Part of a small language model's weights: short convolutions.
Each number is 200 + 40 x the weight over its row's rms, rounded and kept within 0 to 999. Layers, rows and columns count from 0. The size before them is the row's rms in percent of the matrix's.

# layer 15 MLP up, 1536x384, rms 0.052, rows 1079-1133, columns 256-319
101,95,186,220,186,227,128,108,252,148,215,170,300,231,196,212,155,255,151,239,226,160,208,193,259,182,150,227,202,232,181,188,172,152,172,273,174,151,160,255,212,279,194,195,185,209,212,178,178,154,217,249,222,189,219,208,166,138,250,218,306,206,218,180,196
103,168,157,138,191,208,151,231,203,103,239,191,208,215,229,136,214,134,256,229,183,247,211,166,160,217,142,181,149,205,167,166,203,180,193,181,207,213,114,159,194,175,190,264,184,173,233,151,162,231,236,182,175,220,226,242,225,189,212,249,178,206,183,215,136
093,188,215,220,259,122,197,199,239,133,248,213,162,144,191,213,193,302,177,246,163,206,165,178,192,241,221,192,181,169,228,190,171,204,177,187,204,172,197,177,217,285,218,199,192,214,264,151,276,212,260,181,188,169,272,267,199,170,223,241,166,249,244,86,158
105,139,189,117,125,163,218,175,183,143,276,158,163,203,172,235,258,141,189,173,211,228,165,148,215,139,196,221,167,133,257,172,246,201,200,206,232,215,173,65,205,121,163,252,188,205,191,264,163,260,183,279,188,161,200,244,148,228,254,247,201,191,191,174,210
108,179,142,266,214,264,222,229,199,221,257,193,297,245,231,209,124,230,181,130,190,192,187,167,155,180,193,174,216,221,186,258,211,220,133,143,248,281,241,237,266,214,248,163,190,205,267,215,261,195,146,87,205,176,202,240,150,243,197,141,210,294,195,152,220
092,227,184,183,242,238,160,193,228,208,266,160,128,241,209,200,163,249,313,220,195,191,187,213,203,218,284,195,152,122,229,217,281,221,253,220,221,160,188,163,218,210,270,158,224,179,174,202,146,205,159,184,285,175,272,185,149,216,198,156,189,204,174,240,164
098,232,208,210,206,246,165,151,186,174,177,207,170,213,226,108,211,205,206,198,209,210,177,179,209,196,200,168,182,191,182,200,257,238,156,196,159,250,177,239,202,164,128,210,208,196,227,182,158,231,124,238,256,191,229,224,212,175,276,194,138,227,197,238,171
100,194,237,172,229,269,237,196,249,159,245,242,203,183,155,203,149,196,229,159,196,215,222,203,169,194,156,159,165,226,183,179,218,171,239,226,208,193,172,238,289,213,232,169,193,169,176,203,248,228,248,235,263,221,245,198,193,207,188,164,213,203,217,251,209
096,199,172,214,183,217,216,158,187,212,205,216,257,175,198,317,105,227,217,230,211,228,187,230,217,126,159,123,146,215,159,111,156,213,172,220,199,156,226,240,194,138,169,197,182,225,222,217,177,241,199,241,121,205,275,176,162,177,233,180,213,143,127,179,179
092,166,212,231,132,174,82,181,244,250,126,185,159,225,207,212,122,182,209,266,205,242,148,245,144,168,246,166,211,253,239,184,183,210,195,185,218,146,171,213,194,310,185,134,153,209,230,198,232,151,183,203,189,161,211,246,217,172,292,140,205,201,145,244,171
105,186,87,206,264,269,237,164,184,148,256,194,220,222,267,201,263,192,244,266,143,205,179,198,161,260,249,176,205,248,193,217,219,236,141,177,209,211,206,181,173,180,219,173,182,196,212,219,218,205,256,143,232,156,189,238,216,188,189,217,181,175,202,201,217
116,198,111,225,226,156,202,216,185,125,205,167,158,237,198,283,229,193,173,236,227,125,151,265,162,147,184,241,140,198,183,107,211,277,200,154,139,217,208,243,249,270,209,185,156,300,240,136,225,189,230,254,166,147,223,216,213,194,190,151,205,239,275,180,261
098,212,234,94,208,226,159,134,123,234,229,169,216,190,191,147,211,215,209,190,239,217,244,238,227,227,217,220,166,194,126,250,194,211,165,235,230,189,258,177,203,240,181,167,188,292,242,262,250,205,219,172,244,164,222,296,274,207,255,253,204,248,248,172,203
096,167,236,257,163,159,211,238,147,217,165,312,246,195,182,198,175,173,239,192,175,159,232,209,292,193,222,230,192,178,149,175,217,193,236,222,216,138,226,222,304,222,295,215,164,231,204,146,211,159,230,210,228,208,274,148,258,207,225,184,218,145,231,209,268
097,250,189,160,187,146,210,193,286,313,253,214,144,205,128,129,218,213,153,258,248,264,172,174,204,193,125,195,213,148,204,199,211,191,298,150,228,205,257,261,164,229,268,243,212,179,190,247,298,217,205,126,144,174,206,213,246,171,181,196,165,223,166,227,165
098,180,196,132,234,154,235,198,287,179,200,184,122,206,240,232,177,211,164,235,178,169,208,123,157,202,156,168,226,158,172,170,197,271,243,189,218,214,252,202,202,139,224,81,178,180,158,166,218,161,198,212,199,183,220,195,177,196,133,221,218,232,219,189,258
103,185,190,181,150,154,259,242,271,210,170,180,193,266,200,264,168,205,172,201,163,199,170,142,217,227,161,220,132,181,267,140,263,237,261,200,295,208,232,132,195,225,208,160,163,259,186,147,234,205,169,221,180,190,220,244,270,228,263,245,224,155,231,272,239
102,220,202,148,222,216,251,157,268,196,150,165,210,205,255,240,204,158,266,152,191,157,210,77,194,277,163,237,179,174,250,133,220,249,152,165,143,215,119,236,142,226,210,133,172,227,210,233,207,168,212,215,150,192,226,239,191,207,204,184,198,206,247,170,155
103,225,146,211,180,190,218,169,216,203,202,169,231,181,211,155,212,214,138,209,179,215,163,194,200,235,233,155,153,248,216,253,189,236,248,179,195,247,123,263,132,143,242,191,208,239,200,204,166,204,232,181,188,213,235,214,174,180,273,166,134,210,126,203,202
098,105,203,206,213,207,198,249,162,238,197,245,249,159,172,274,197,181,119,217,250,124,223,234,239,182,205,155,136,215,255,238,256,272,152,201,182,239,280,178,202,171,223,231,194,196,181,193,187,275,157,179,283,223,233,242,178,171,149,184,201,216,199,191,242
100,116,178,176,218,133,209,228,121,212,161,141,311,227,243,121,258,138,78,228,115,180,188,232,211,226,229,194,158,262,173,183,176,248,250,171,226,230,197,231,200,171,251,242,195,273,184,251,224,249,234,198,236,228,178,248,214,167,239,281,278,250,204,223,172
110,195,181,262,175,203,191,193,215,180,245,137,188,257,225,218,173,230,199,222,242,252,214,218,270,190,116,267,200,166,192,160,186,272,170,195,243,194,172,212,187,215,187,252,161,227,184,192,213,265,176,204,217,219,192,166,206,173,176,211,229,213,189,149,220
096,177,230,218,175,242,142,155,206,223,181,169,209,133,258,254,247,190,133,180,181,179,253,200,256,184,238,172,198,174,164,226,192,137,227,178,217,190,272,230,218,204,223,219,173,268,253,213,231,178,163,181,186,202,257,205,131,242,205,209,205,213,151,242,209
104,227,258,185,199,106,129,194,188,250,124,201,130,207,196,186,236,245,123,139,250,210,218,249,213,281,217,204,199,230,183,97,169,171,220,162,233,257,246,155,200,202,190,195,192,161,254,174,281,140,146,137,165,105,193,179,230,195,268,168,192,212,170,135,193
091,136,242,221,156,185,156,166,136,182,249,233,190,254,251,207,182,256,169,169,147,221,161,242,205,225,270,182,134,194,162,166,184,145,197,210,139,139,161,183,238,211,169,138,191,195,169,88,197,267,258,230,218,147,273,188,179,144,238,274,212,243,188,167,221
105,213,215,226,148,229,192,191,134,199,189,189,226,251,181,243,233,216,162,225,226,187,189,214,183,185,247,263,180,199,219,226,171,167,134,154,200,250,222,162,213,199,217,110,156,217,188,95,233,218,126,252,219,201,223,218,174,216,291,226,168,181,222,251,194
090,221,209,179,207,172,165,278,196,144,210,173,146,145,235,196,230,290,223,105,224,73,240,124,153,172,291,204,185,218,253,184,253,152,275,162,188,187,230,144,245,248,170,201,135,185,193,133,201,182,174,252,155,164,227,179,238,202,213,200,257,225,181,233,127
096,100,171,225,235,305,226,169,256,192,230,251,145,203,151,150,142,219,300,139,156,192,203,191,131,98,183,213,182,173,166,174,226,208,151,236,152,216,220,174,104,247,231,255,88,249,223,193,260,225,261,109,289,201,174,184,235,142,288,201,253,255,226,143,203
098,212,130,201,177,219,182,180,275,178,170,188,175,197,118,274,220,249,199,199,203,158,247,234,173,193,232,235,172,146,236,159,200,222,217,234,251,185,164,131,230,208,196,133,167,185,181,150,164,219,213,243,213,123,217,181,239,159,250,233,231,186,206,161,152
096,217,178,225,246,186,198,242,269,266,188,244,177,198,290,214,254,167,251,230,130,192,182,161,242,154,116,144,242,193,235,166,207,277,188,182,198,179,168,156,103,231,191,122,184,227,278,253,256,207,220,209,180,141,199,186,223,172,160,190,201,215,166,199,142
101,135,166,218,212,144,157,218,216,142,241,233,231,212,148,178,264,206,155,244,227,183,202,234,222,145,144,239,184,189,158,232,176,227,176,215,272,163,263,229,219,108,164,265,193,170,235,171,247,198,150,201,291,159,202,232,226,164,299,148,234,253,223,179,190
100,199,164,219,279,205,248,167,178,216,123,198,290,170,216,245,194,317,242,196,189,159,226,163,160,193,171,115,165,216,159,224,218,194,179,176,216,107,198,261,216,203,219,138,195,228,213,210,310,131,183,160,201,189,191,252,138,172,160,221,238,229,197,229,267
091,148,188,287,274,190,210,237,210,268,240,216,245,180,178,156,186,247,137,191,200,200,212,186,164,254,138,261,223,245,209,229,198,244,207,239,209,215,207,132,139,206,134,205,182,226,202,247,236,170,133,145,192,185,231,168,215,181,212,219,229,220,230,178,248
102,225,180,197,234,197,204,218,228,223,235,158,236,217,131,243,124,290,198,278,280,185,231,237,174,189,195,254,155,211,177,189,244,253,259,185,196,234,123,162,242,215,240,206,177,211,236,163,168,208,151,221,167,215,237,205,165,206,214,230,220,284,292,164,239
103,227,189,152,180,140,202,155,204,214,206,120,195,261,193,260,279,251,235,182,245,133,193,165,136,247,224,231,157,204,228,228,166,177,172,161,180,191,216,145,220,150,266,164,106,247,165,222,181,229,151,204,268,237,190,190,201,255,156,254,207,140,153,189,254
105,69,181,169,203,129,230,209,240,192,291,218,187,166,265,170,186,256,237,132,219,168,183,222,252,183,233,253,121,158,231,224,184,195,204,147,190,247,250,146,206,222,238,235,203,216,239,126,226,223,201,253,281,218,173,204,297,209,188,182,172,205,250,249,213
106,235,137,232,236,298,195,166,193,162,251,214,157,187,179,249,247,203,251,173,168,242,205,187,112,134,193,216,193,141,188,214,238,280,225,213,124,153,204,270,288,212,195,238,201,255,199,114,185,180,268,155,211,146,192,256,211,128,282,185,195,263,175,189,299
107,160,226,190,224,181,188,246,151,322,174,270,157,222,194,164,196,159,149,280,193,193,185,227,153,186,84,172,159,257,176,268,271,174,252,236,166,224,252,180,170,258,141,212,218,228,170,152,237,237,162,134,167,195,232,173,180,237,230,183,154,273,173,191,199
106,182,183,163,162,176,159,162,244,196,276,252,200,213,225,110,187,174,218,220,155,179,195,212,241,223,154,200,197,244,203,194,190,160,200,218,184,124,225,247,127,150,191,197,177,177,157,170,250,175,263,195,115,198,197,220,155,234,160,136,182,253,208,282,152
100,216,249,95,176,123,166,194,221,254,173,191,192,140,250,220,217,240,153,167,230,166,226,243,237,203,168,177,181,191,210,156,162,154,190,163,204,202,165,279,154,223,213,299,161,247,301,250,198,260,115,228,210,172,179,216,184,223,265,201,202,131,153,151,230
103,133,163,272,212,221,188,152,217,202,204,173,187,141,200,240,159,230,209,222,144,170,210,189,156,202,274,204,193,192,174,165,278,210,252,253,250,227,245,177,311,214,169,150,183,198,268,125,182,274,186,242,233,129,189,262,162,170,208,162,310,207,218,222,211
108,190,205,170,211,230,218,167,214,212,179,148,178,178,117,164,226,222,244,174,280,129,197,223,222,204,171,224,175,216,278,190,294,336,194,219,253,197,182,172,237,273,158,227,150,233,251,201,207,262,210,249,242,168,239,178,202,177,200,162,197,236,171,176,180
064,175,245,210,232,211,256,178,241,212,238,147,162,135,228,238,232,199,183,253,212,214,174,188,207,230,184,109,174,182,148,213,253,170,215,229,195,195,217,207,177,229,140,215,190,141,255,156,229,197,172,150,194,155,312,246,224,128,206,248,273,241,159,200,229
109,236,213,151,244,216,234,229,245,205,258,179,214,162,203,195,104,249,166,260,239,207,263,233,156,153,211,177,163,206,232,157,276,249,271,164,153,212,152,213,170,199,297,210,184,236,219,245,234,214,160,266,225,137,260,261,222,187,137,219,166,265,187,216,155
122,174,203,245,208,164,240,198,237,226,248,264,147,151,184,152,166,186,185,149,238,261,226,167,197,187,203,186,223,178,276,193,149,143,211,221,242,217,229,232,103,184,144,238,197,298,171,210,214,256,208,185,272,177,204,209,211,212,257,162,230,239,221,188,175
100,208,211,141,135,191,224,198,195,162,167,115,236,167,186,179,207,126,274,176,205,229,185,187,193,218,184,189,181,228,202,207,214,224,252,68,238,232,216,274,229,130,147,195,202,259,181,207,174,185,222,173,274,220,216,183,141,174,255,204,159,210,157,150,229
103,171,226,207,259,115,163,256,257,224,130,219,172,161,196,200,286,199,154,253,183,247,250,236,159,269,178,188,184,218,218,153,224,199,143,161,221,218,234,189,193,220,168,252,239,251,129,248,223,193,246,186,139,192,225,210,168,192,184,217,153,167,220,166,176
028,201,203,175,216,239,253,192,215,180,206,189,183,214,159,202,173,187,215,183,222,178,211,196,248,224,168,200,164,194,156,269,246,161,188,184,263,244,170,174,226,173,221,138,151,256,270,197,202,154,251,120,155,203,222,199,161,197,239,165,255,227,209,282,177
104,201,188,157,142,227,131,212,190,284,241,235,196,172,198,222,189,187,199,174,252,170,227,244,262,166,152,242,152,281,180,193,195,217,196,156,185,239,214,221,161,235,176,153,149,238,195,286,137,242,213,139,235,192,251,216,174,180,192,146,190,171,226,145,217
102,165,229,225,238,284,238,158,206,252,151,201,205,191,282,171,210,268,218,262,254,192,217,224,191,134,190,131,160,200,240,245,218,223,201,188,126,191,147,191,287,203,212,197,184,186,279,160,220,192,211,228,215,236,196,222,162,221,233,239,204,190,205,230,173
094,205,186,175,151,200,199,212,260,191,236,177,191,209,212,266,113,183,153,294,221,172,269,208,172,199,243,228,207,227,243,249,195,209,220,204,195,214,248,127,179,127,291,165,205,163,236,169,234,229,218,207,289,194,204,171,238,251,202,148,146,170,168,161,220
103,171,214,196,140,229,239,189,192,191,170,199,85,154,241,298,217,228,205,210,93,157,158,225,253,231,228,211,175,199,147,225,245,169,220,188,310,170,193,187,225,188,217,132,164,220,211,201,222,218,176,201,256,202,159,278,124,158,190,152,272,233,239,162,214
097,193,214,196,190,260,199,150,222,256,170,194,213,174,201,171,212,175,162,238,232,169,180,260,250,198,219,155,227,270,171,125,197,261,192,250,197,210,188,180,215,222,229,169,192,202,160,213,238,201,241,195,205,219,224,212,196,175,206,129,196,238,255,207,199
095,266,148,238,191,63,194,186,178,196,209,187,240,192,177,167,199,247,191,163,199,181,165,242,191,223,175,257,168,136,202,149,313,233,217,210,230,276,238,250,179,179,128,183,209,198,230,169,220,210,182,160,206,155,223,279,205,141,199,290,213,275,174,145,248
099,223,127,176,155,112,198,233,219,143,181,227,168,209,284,238,122,243,218,160,219,123,145,225,138,172,279,215,196,132,182,164,295,202,257,192,252,173,172,167,199,121,166,241,196,200,275,174,184,223,182,214,183,179,216,216,194,210,256,198,185,251,204,138,214
# layer 15 MLP down (transposed), 1536x384, rms 0.0458, rows 1079-1132, columns 256-319
103,139,226,243,166,185,141,305,156,179,116,136,233,193,202,191,182,246,219,135,195,250,191,258,192,250,151,179,181,206,194,241,155,184,141,222,288,187,233,165,204,209,113,209,188,179,180,169,184,274,188,233,198,262,148,193,208,226,222,209,268,136,221,266,191
095,75,208,234,216,265,155,189,195,222,215,197,213,258,190,163,285,100,166,242,212,240,200,159,148,236,238,240,188,171,143,229,276,227,268,214,246,185,215,183,172,208,190,120,285,217,183,174,205,142,247,192,189,207,125,244,231,208,210,165,146,181,194,120,280
106,262,182,220,149,260,239,190,192,219,172,202,239,227,173,122,207,83,209,176,258,199,158,220,163,285,199,251,200,147,234,239,224,218,278,190,218,218,168,235,281,276,226,200,198,301,207,260,205,172,218,182,148,140,180,220,175,255,293,242,241,180,236,270,165
100,202,215,200,223,206,212,260,160,249,186,176,208,195,217,181,265,209,233,268,200,265,224,163,142,240,113,225,199,230,216,196,254,198,263,221,279,205,196,136,162,210,265,247,169,185,183,184,169,229,203,248,196,186,212,221,149,215,182,143,253,190,161,241,144
097,146,197,207,218,37,125,95,152,212,255,155,203,174,220,217,216,169,109,209,232,209,208,232,213,193,192,192,258,217,202,199,269,249,287,171,207,276,156,209,193,173,195,187,177,232,201,277,200,217,278,198,204,178,181,157,224,210,174,205,163,270,188,222,238
091,146,186,197,194,186,180,186,237,223,219,222,240,243,242,89,217,194,167,218,197,116,169,125,221,195,119,144,170,215,238,305,218,200,118,188,221,191,227,166,260,188,214,138,278,207,141,225,230,195,193,177,167,215,201,196,182,192,257,168,184,232,246,163,251
093,276,166,204,274,135,200,188,287,184,229,198,207,188,187,229,145,179,234,144,208,188,209,171,231,132,170,161,246,260,232,175,252,165,185,181,181,207,169,180,146,159,216,214,319,158,231,192,195,214,146,245,223,158,191,203,100,201,177,156,224,170,207,222,234
097,283,185,194,129,169,199,207,200,200,180,261,133,202,163,199,186,221,148,234,170,144,230,210,199,162,154,248,251,205,235,166,159,247,211,193,203,149,229,204,233,201,202,204,214,239,209,152,191,189,202,192,209,136,175,249,186,200,202,177,212,175,227,195,147
102,199,204,168,209,210,287,212,178,195,244,251,214,156,181,200,184,192,179,225,244,252,219,220,197,245,220,226,288,148,217,160,238,238,207,213,175,271,204,305,223,155,168,228,254,197,204,193,207,276,201,138,247,140,228,187,249,202,181,156,206,149,200,266,250
099,222,218,205,191,222,193,239,164,166,197,239,221,274,188,141,128,110,234,134,247,88,140,226,188,187,278,178,220,167,228,278,187,210,221,144,188,215,186,213,263,163,146,186,209,221,142,196,202,141,176,240,238,192,257,187,198,169,242,226,218,202,205,232,285
102,209,187,191,242,230,191,203,258,232,163,231,199,200,237,240,233,175,247,235,189,128,228,184,199,247,183,151,160,213,193,196,209,176,195,214,188,193,270,245,200,198,144,151,232,206,116,191,227,227,279,198,206,198,223,186,85,203,190,189,153,187,173,194,244
102,203,201,209,201,190,243,142,176,115,219,208,205,289,214,234,208,117,138,172,187,138,219,200,141,226,209,257,197,217,193,202,218,192,244,195,142,199,200,200,175,199,241,185,112,228,160,226,185,211,195,196,200,107,179,241,185,204,178,170,168,218,191,276,217
091,226,221,256,190,109,185,199,174,269,145,173,200,248,199,173,241,170,287,169,97,216,241,224,219,181,144,183,145,192,189,231,207,249,175,213,252,209,214,196,163,252,182,218,239,186,246,202,237,258,175,227,180,172,214,180,205,220,204,190,217,213,193,203,191
089,218,190,233,180,188,240,246,167,220,170,241,283,113,178,209,191,178,176,189,213,234,191,143,207,224,188,239,219,205,200,205,236,33,182,186,249,208,254,224,200,240,203,185,200,175,128,243,163,182,235,189,232,177,241,190,170,209,201,214,243,173,238,196,240
130,180,175,256,190,218,234,153,183,200,186,174,256,186,150,113,189,165,236,164,223,169,157,155,205,187,214,203,217,114,182,275,180,174,181,184,242,216,155,180,268,314,160,158,139,241,194,215,153,204,218,227,158,193,197,243,213,223,306,236,242,184,278,157,158
087,221,171,284,138,207,140,208,209,222,233,172,212,248,215,152,166,225,199,204,191,126,239,204,201,205,246,148,145,224,141,229,180,164,278,157,204,202,306,231,191,165,217,213,210,165,182,179,164,227,205,206,197,248,253,225,261,221,175,165,245,159,180,144,186
103,174,213,210,201,163,196,218,214,233,159,159,235,174,176,202,221,164,170,186,180,166,157,196,193,187,162,249,225,169,192,188,216,199,207,184,289,142,224,227,238,261,97,173,249,181,226,247,135,193,179,173,151,225,219,279,178,177,167,245,197,174,268,229,194
102,123,171,186,151,187,143,193,170,240,151,220,204,220,196,268,232,298,211,193,170,237,152,222,170,205,229,209,197,246,161,145,121,169,150,216,223,155,132,187,212,235,205,214,193,204,183,178,145,213,197,176,253,209,166,247,178,137,164,282,212,236,143,240,162
091,241,165,242,207,99,213,223,208,211,156,156,211,191,196,169,179,251,200,220,184,247,254,201,235,185,230,178,179,170,234,277,154,234,255,258,262,166,208,177,208,175,185,148,254,149,156,152,182,264,269,244,161,222,145,183,211,213,234,191,235,168,202,242,216
098,185,244,169,334,190,153,183,167,214,212,161,176,164,256,182,229,247,223,212,153,184,192,215,275,186,255,188,209,193,249,197,256,183,211,182,214,235,171,219,225,206,189,237,244,155,253,178,179,114,199,89,182,248,144,208,182,167,148,183,200,194,162,195,202
108,229,174,210,277,161,226,164,154,196,209,214,150,232,240,281,211,206,136,213,170,246,163,196,195,146,161,197,222,259,248,102,150,191,212,159,201,148,186,272,168,215,237,164,219,200,184,192,160,164,221,186,257,153,211,217,186,166,114,265,217,216,198,165,239
110,197,187,243,151,160,177,291,199,188,230,189,182,214,181,221,161,221,245,238,233,134,174,209,111,201,247,189,158,168,180,178,134,180,224,144,183,238,157,190,242,186,167,312,178,220,262,172,262,258,212,202,198,281,182,213,228,160,198,254,168,216,206,200,204
096,168,245,124,253,181,237,264,207,208,164,232,200,127,173,177,186,133,277,218,149,185,200,154,287,186,229,199,219,202,211,238,213,244,160,272,213,148,283,195,195,180,195,196,220,183,147,157,179,238,263,190,192,217,205,251,210,199,217,169,235,221,214,225,172
105,195,162,287,182,244,127,173,250,248,128,293,221,201,195,160,230,236,236,263,201,199,226,232,201,239,239,190,210,177,155,269,211,234,266,144,231,197,217,167,202,159,176,250,208,110,194,197,192,221,255,262,142,152,183,209,233,248,258,182,203,230,189,142,128
101,219,204,206,178,218,162,273,164,234,180,185,211,156,208,178,172,148,167,182,254,178,175,198,156,246,194,165,221,217,308,195,176,248,148,184,193,263,265,205,250,206,199,193,184,195,220,202,133,262,243,201,220,251,243,222,174,161,226,178,144,199,235,196,223
113,192,144,225,177,167,161,143,220,159,186,240,194,234,169,171,128,202,206,150,216,209,113,237,281,187,162,175,251,150,211,241,211,176,238,115,209,192,184,255,279,254,185,185,191,226,215,300,185,171,218,187,212,211,176,238,190,161,248,169,134,272,230,158,167
110,207,114,193,142,269,228,230,271,234,188,191,136,244,237,173,170,148,199,193,126,241,148,241,142,175,129,237,216,144,134,267,234,192,252,113,195,227,205,190,258,130,251,124,230,229,179,189,201,136,175,142,248,233,157,238,241,132,208,188,213,233,208,162,225
099,198,186,190,205,230,168,200,162,180,228,206,192,241,179,237,197,192,214,196,204,115,212,238,241,247,142,183,167,218,159,178,234,264,151,197,81,219,212,257,221,180,200,178,159,282,248,163,249,228,147,197,173,266,264,178,288,222,190,158,206,154,204,202,252
092,130,169,191,168,249,27,240,174,168,297,198,151,220,223,207,198,155,239,211,195,132,186,213,223,193,221,134,151,251,192,179,244,244,172,189,204,142,303,181,161,213,213,174,192,214,156,180,200,254,281,210,223,198,213,144,175,186,173,199,189,246,214,218,220
108,234,196,267,122,204,202,171,196,186,187,203,277,198,191,165,148,81,187,196,233,219,202,284,184,198,151,255,222,187,135,205,209,165,164,239,248,191,163,141,260,230,237,205,190,197,149,192,175,206,190,247,193,224,205,225,186,165,250,173,208,189,262,164,207
086,168,205,173,169,219,217,176,177,227,167,231,206,256,227,240,245,132,244,198,130,269,187,203,143,149,127,246,145,240,194,155,124,218,216,211,119,165,203,259,152,217,166,216,160,223,230,244,205,277,143,197,225,207,186,240,162,210,162,211,141,187,193,234,201
105,228,172,164,214,183,279,269,236,143,174,172,232,175,175,171,138,160,240,234,228,188,151,241,167,209,334,162,217,156,174,211,150,133,225,194,207,183,148,206,217,110,208,212,228,271,226,216,215,251,244,181,217,250,169,155,223,187,230,178,157,177,167,153,122
093,206,205,205,137,115,185,113,162,193,112,202,204,226,224,216,114,187,150,226,116,230,225,206,160,178,136,163,188,193,248,176,233,225,238,206,193,246,173,219,163,166,167,182,201,213,266,187,276,223,253,179,200,207,199,179,290,265,195,233,223,164,237,245,202
104,292,186,94,209,245,310,191,165,199,244,188,185,251,209,193,257,189,216,217,252,202,244,230,224,218,248,168,263,196,164,157,213,206,242,289,194,198,221,260,182,175,242,83,232,142,180,233,140,157,250,232,190,147,223,173,226,256,186,200,181,217,236,212,150
083,232,256,132,236,173,228,232,200,204,229,165,197,173,250,192,201,185,199,319,207,215,235,251,238,198,215,136,201,236,159,211,173,183,257,233,182,210,235,200,131,199,206,188,113,239,188,182,190,269,235,215,187,181,215,107,182,231,195,246,159,179,179,197,200
099,171,213,186,218,202,274,191,233,208,150,196,232,233,230,212,203,208,180,209,231,235,216,246,194,220,182,253,229,196,233,149,241,158,201,229,249,170,273,226,194,204,256,237,244,196,176,175,173,209,248,195,222,213,198,226,186,206,174,244,160,249,208,175,223
097,281,135,181,202,79,189,216,189,306,153,206,213,135,202,133,284,174,278,190,150,140,233,231,200,265,202,187,191,169,199,244,239,141,170,165,164,206,163,226,202,196,268,138,250,170,222,208,226,199,209,232,133,192,274,267,203,221,252,192,223,107,174,225,221
091,178,210,179,251,226,254,152,183,177,190,156,238,231,211,172,223,185,207,233,227,215,238,226,221,161,177,160,247,197,171,206,192,152,196,253,164,179,246,231,196,229,263,189,474,168,183,187,197,232,268,199,196,193,156,139,154,256,186,231,180,224,203,201,166
106,192,152,176,215,178,197,185,230,169,141,208,224,231,179,190,170,265,204,179,303,194,205,127,244,162,119,275,183,177,207,225,171,251,215,195,116,220,178,151,226,173,221,138,167,170,190,235,222,204,95,195,194,219,181,184,200,159,200,166,183,167,204,206,301
104,242,213,128,117,229,237,153,146,247,202,130,209,227,219,186,231,84,229,289,173,228,219,195,187,214,151,209,234,187,191,172,199,195,168,185,291,184,244,267,189,201,206,206,248,204,211,192,176,202,192,178,194,190,190,269,186,202,173,168,239,217,201,218,175
100,162,248,169,254,280,223,234,211,141,233,152,174,209,203,236,170,219,202,230,132,125,246,148,176,188,284,275,196,184,96,165,197,204,185,186,208,198,195,184,194,174,237,184,232,139,232,180,229,229,133,207,201,155,118,214,253,176,213,231,267,139,161,211,208
097,237,227,240,147,227,200,217,228,166,225,161,171,234,184,205,194,236,186,225,177,263,232,159,114,222,245,361,173,220,244,196,173,270,214,198,227,166,144,187,181,205,223,173,154,213,188,271,203,164,220,212,176,226,176,238,261,201,189,181,230,227,179,192,212
059,262,168,151,129,221,178,229,264,182,237,261,166,220,178,201,164,270,250,206,156,201,221,261,189,157,195,315,218,205,228,193,102,219,171,161,112,159,208,143,219,217,164,181,204,256,235,202,150,243,197,219,214,230,176,213,273,224,209,240,124,160,218,226,159
099,255,254,167,248,186,147,143,273,221,164,148,214,134,183,168,231,167,170,244,229,153,201,202,220,161,249,64,157,201,281,248,191,233,245,184,161,181,172,179,202,233,182,140,235,170,198,242,193,224,222,199,187,151,200,163,245,231,231,210,154,252,220,146,238
112,149,187,167,130,310,188,224,196,136,208,251,158,137,224,218,190,164,177,171,228,263,243,207,216,225,209,254,239,223,225,197,111,115,116,238,211,141,188,206,166,184,165,180,209,235,195,245,204,198,267,217,186,242,161,177,216,192,171,234,211,183,202,193,174
100,271,192,185,201,209,213,183,214,245,258,186,221,208,217,147,264,171,234,205,174,152,268,167,220,159,172,165,172,208,253,236,259,244,279,213,161,201,256,189,150,170,162,146,233,170,149,221,170,157,165,228,136,231,158,225,214,224,189,145,228,202,191,213,168
094,227,217,158,177,213,199,171,200,224,227,151,243,277,206,207,260,222,250,247,237,271,237,160,122,157,209,179,257,238,227,192,219,225,180,222,183,206,159,256,154,224,248,199,412,179,192,213,211,238,178,221,194,152,245,181,320,233,163,213,170,235,169,311,159
025,257,176,200,121,293,149,258,193,128,157,202,205,210,190,176,173,236,255,243,236,216,181,231,251,196,248,241,234,139,217,183,230,193,182,200,222,188,256,240,190,202,146,123,233,221,219,242,213,224,258,213,164,203,173,258,172,191,172,188,231,194,239,275,245
101,211,215,278,194,180,189,108,259,229,270,168,206,205,190,221,245,191,270,161,205,169,199,146,128,195,160,176,200,233,147,196,192,181,116,200,146,208,190,224,184,175,216,248,176,198,294,201,181,255,189,206,193,175,150,158,183,191,195,144,198,227,186,142,199
107,177,188,199,225,225,218,219,179,189,175,182,190,161,198,219,179,275,292,120,254,220,207,168,99,164,273,264,193,189,131,189,201,194,183,156,263,210,204,184,201,194,252,210,173,170,194,193,134,176,144,214,195,241,257,261,208,197,205,248,216,195,184,184,182
095,101,112,208,185,170,239,147,212,229,165,189,247,210,149,207,162,214,232,187,238,191,197,236,222,203,151,220,203,143,165,222,218,259,207,169,139,155,281,250,242,247,165,232,166,183,222,174,198,227,159,245,223,210,206,183,170,213,195,218,226,245,203,213,256
105,238,280,162,179,168,56,155,202,236,216,151,163,213,180,178,245,179,183,187,166,217,154,204,147,184,186,218,186,178,230,220,184,253,208,209,158,211,241,222,237,168,204,203,166,186,162,214,224,215,240,161,201,192,216,220,222,177,218,201,174,163,226,197,234
106,152,148,198,167,161,207,177,241,206,218,246,130,194,248,261,283,207,143,270,127,171,241,226,298,185,139,205,248,115,179,206,240,249,179,166,224,126,185,236,230,170,177,175,197,226,239,265,102,166,200,212,159,124,185,198,200,181,225,224,171,199,204,285,127
078,216,220,202,130,213,196,167,89,234,226,230,143,185,178,264,180,186,227,237,202,246,144,173,154,166,184,185,192,206,202,137,184,151,180,217,154,155,121,224,187,178,171,169,223,201,163,207,167,175,171,189,249,224,169,165,173,179,175,265,158,130,213,257,238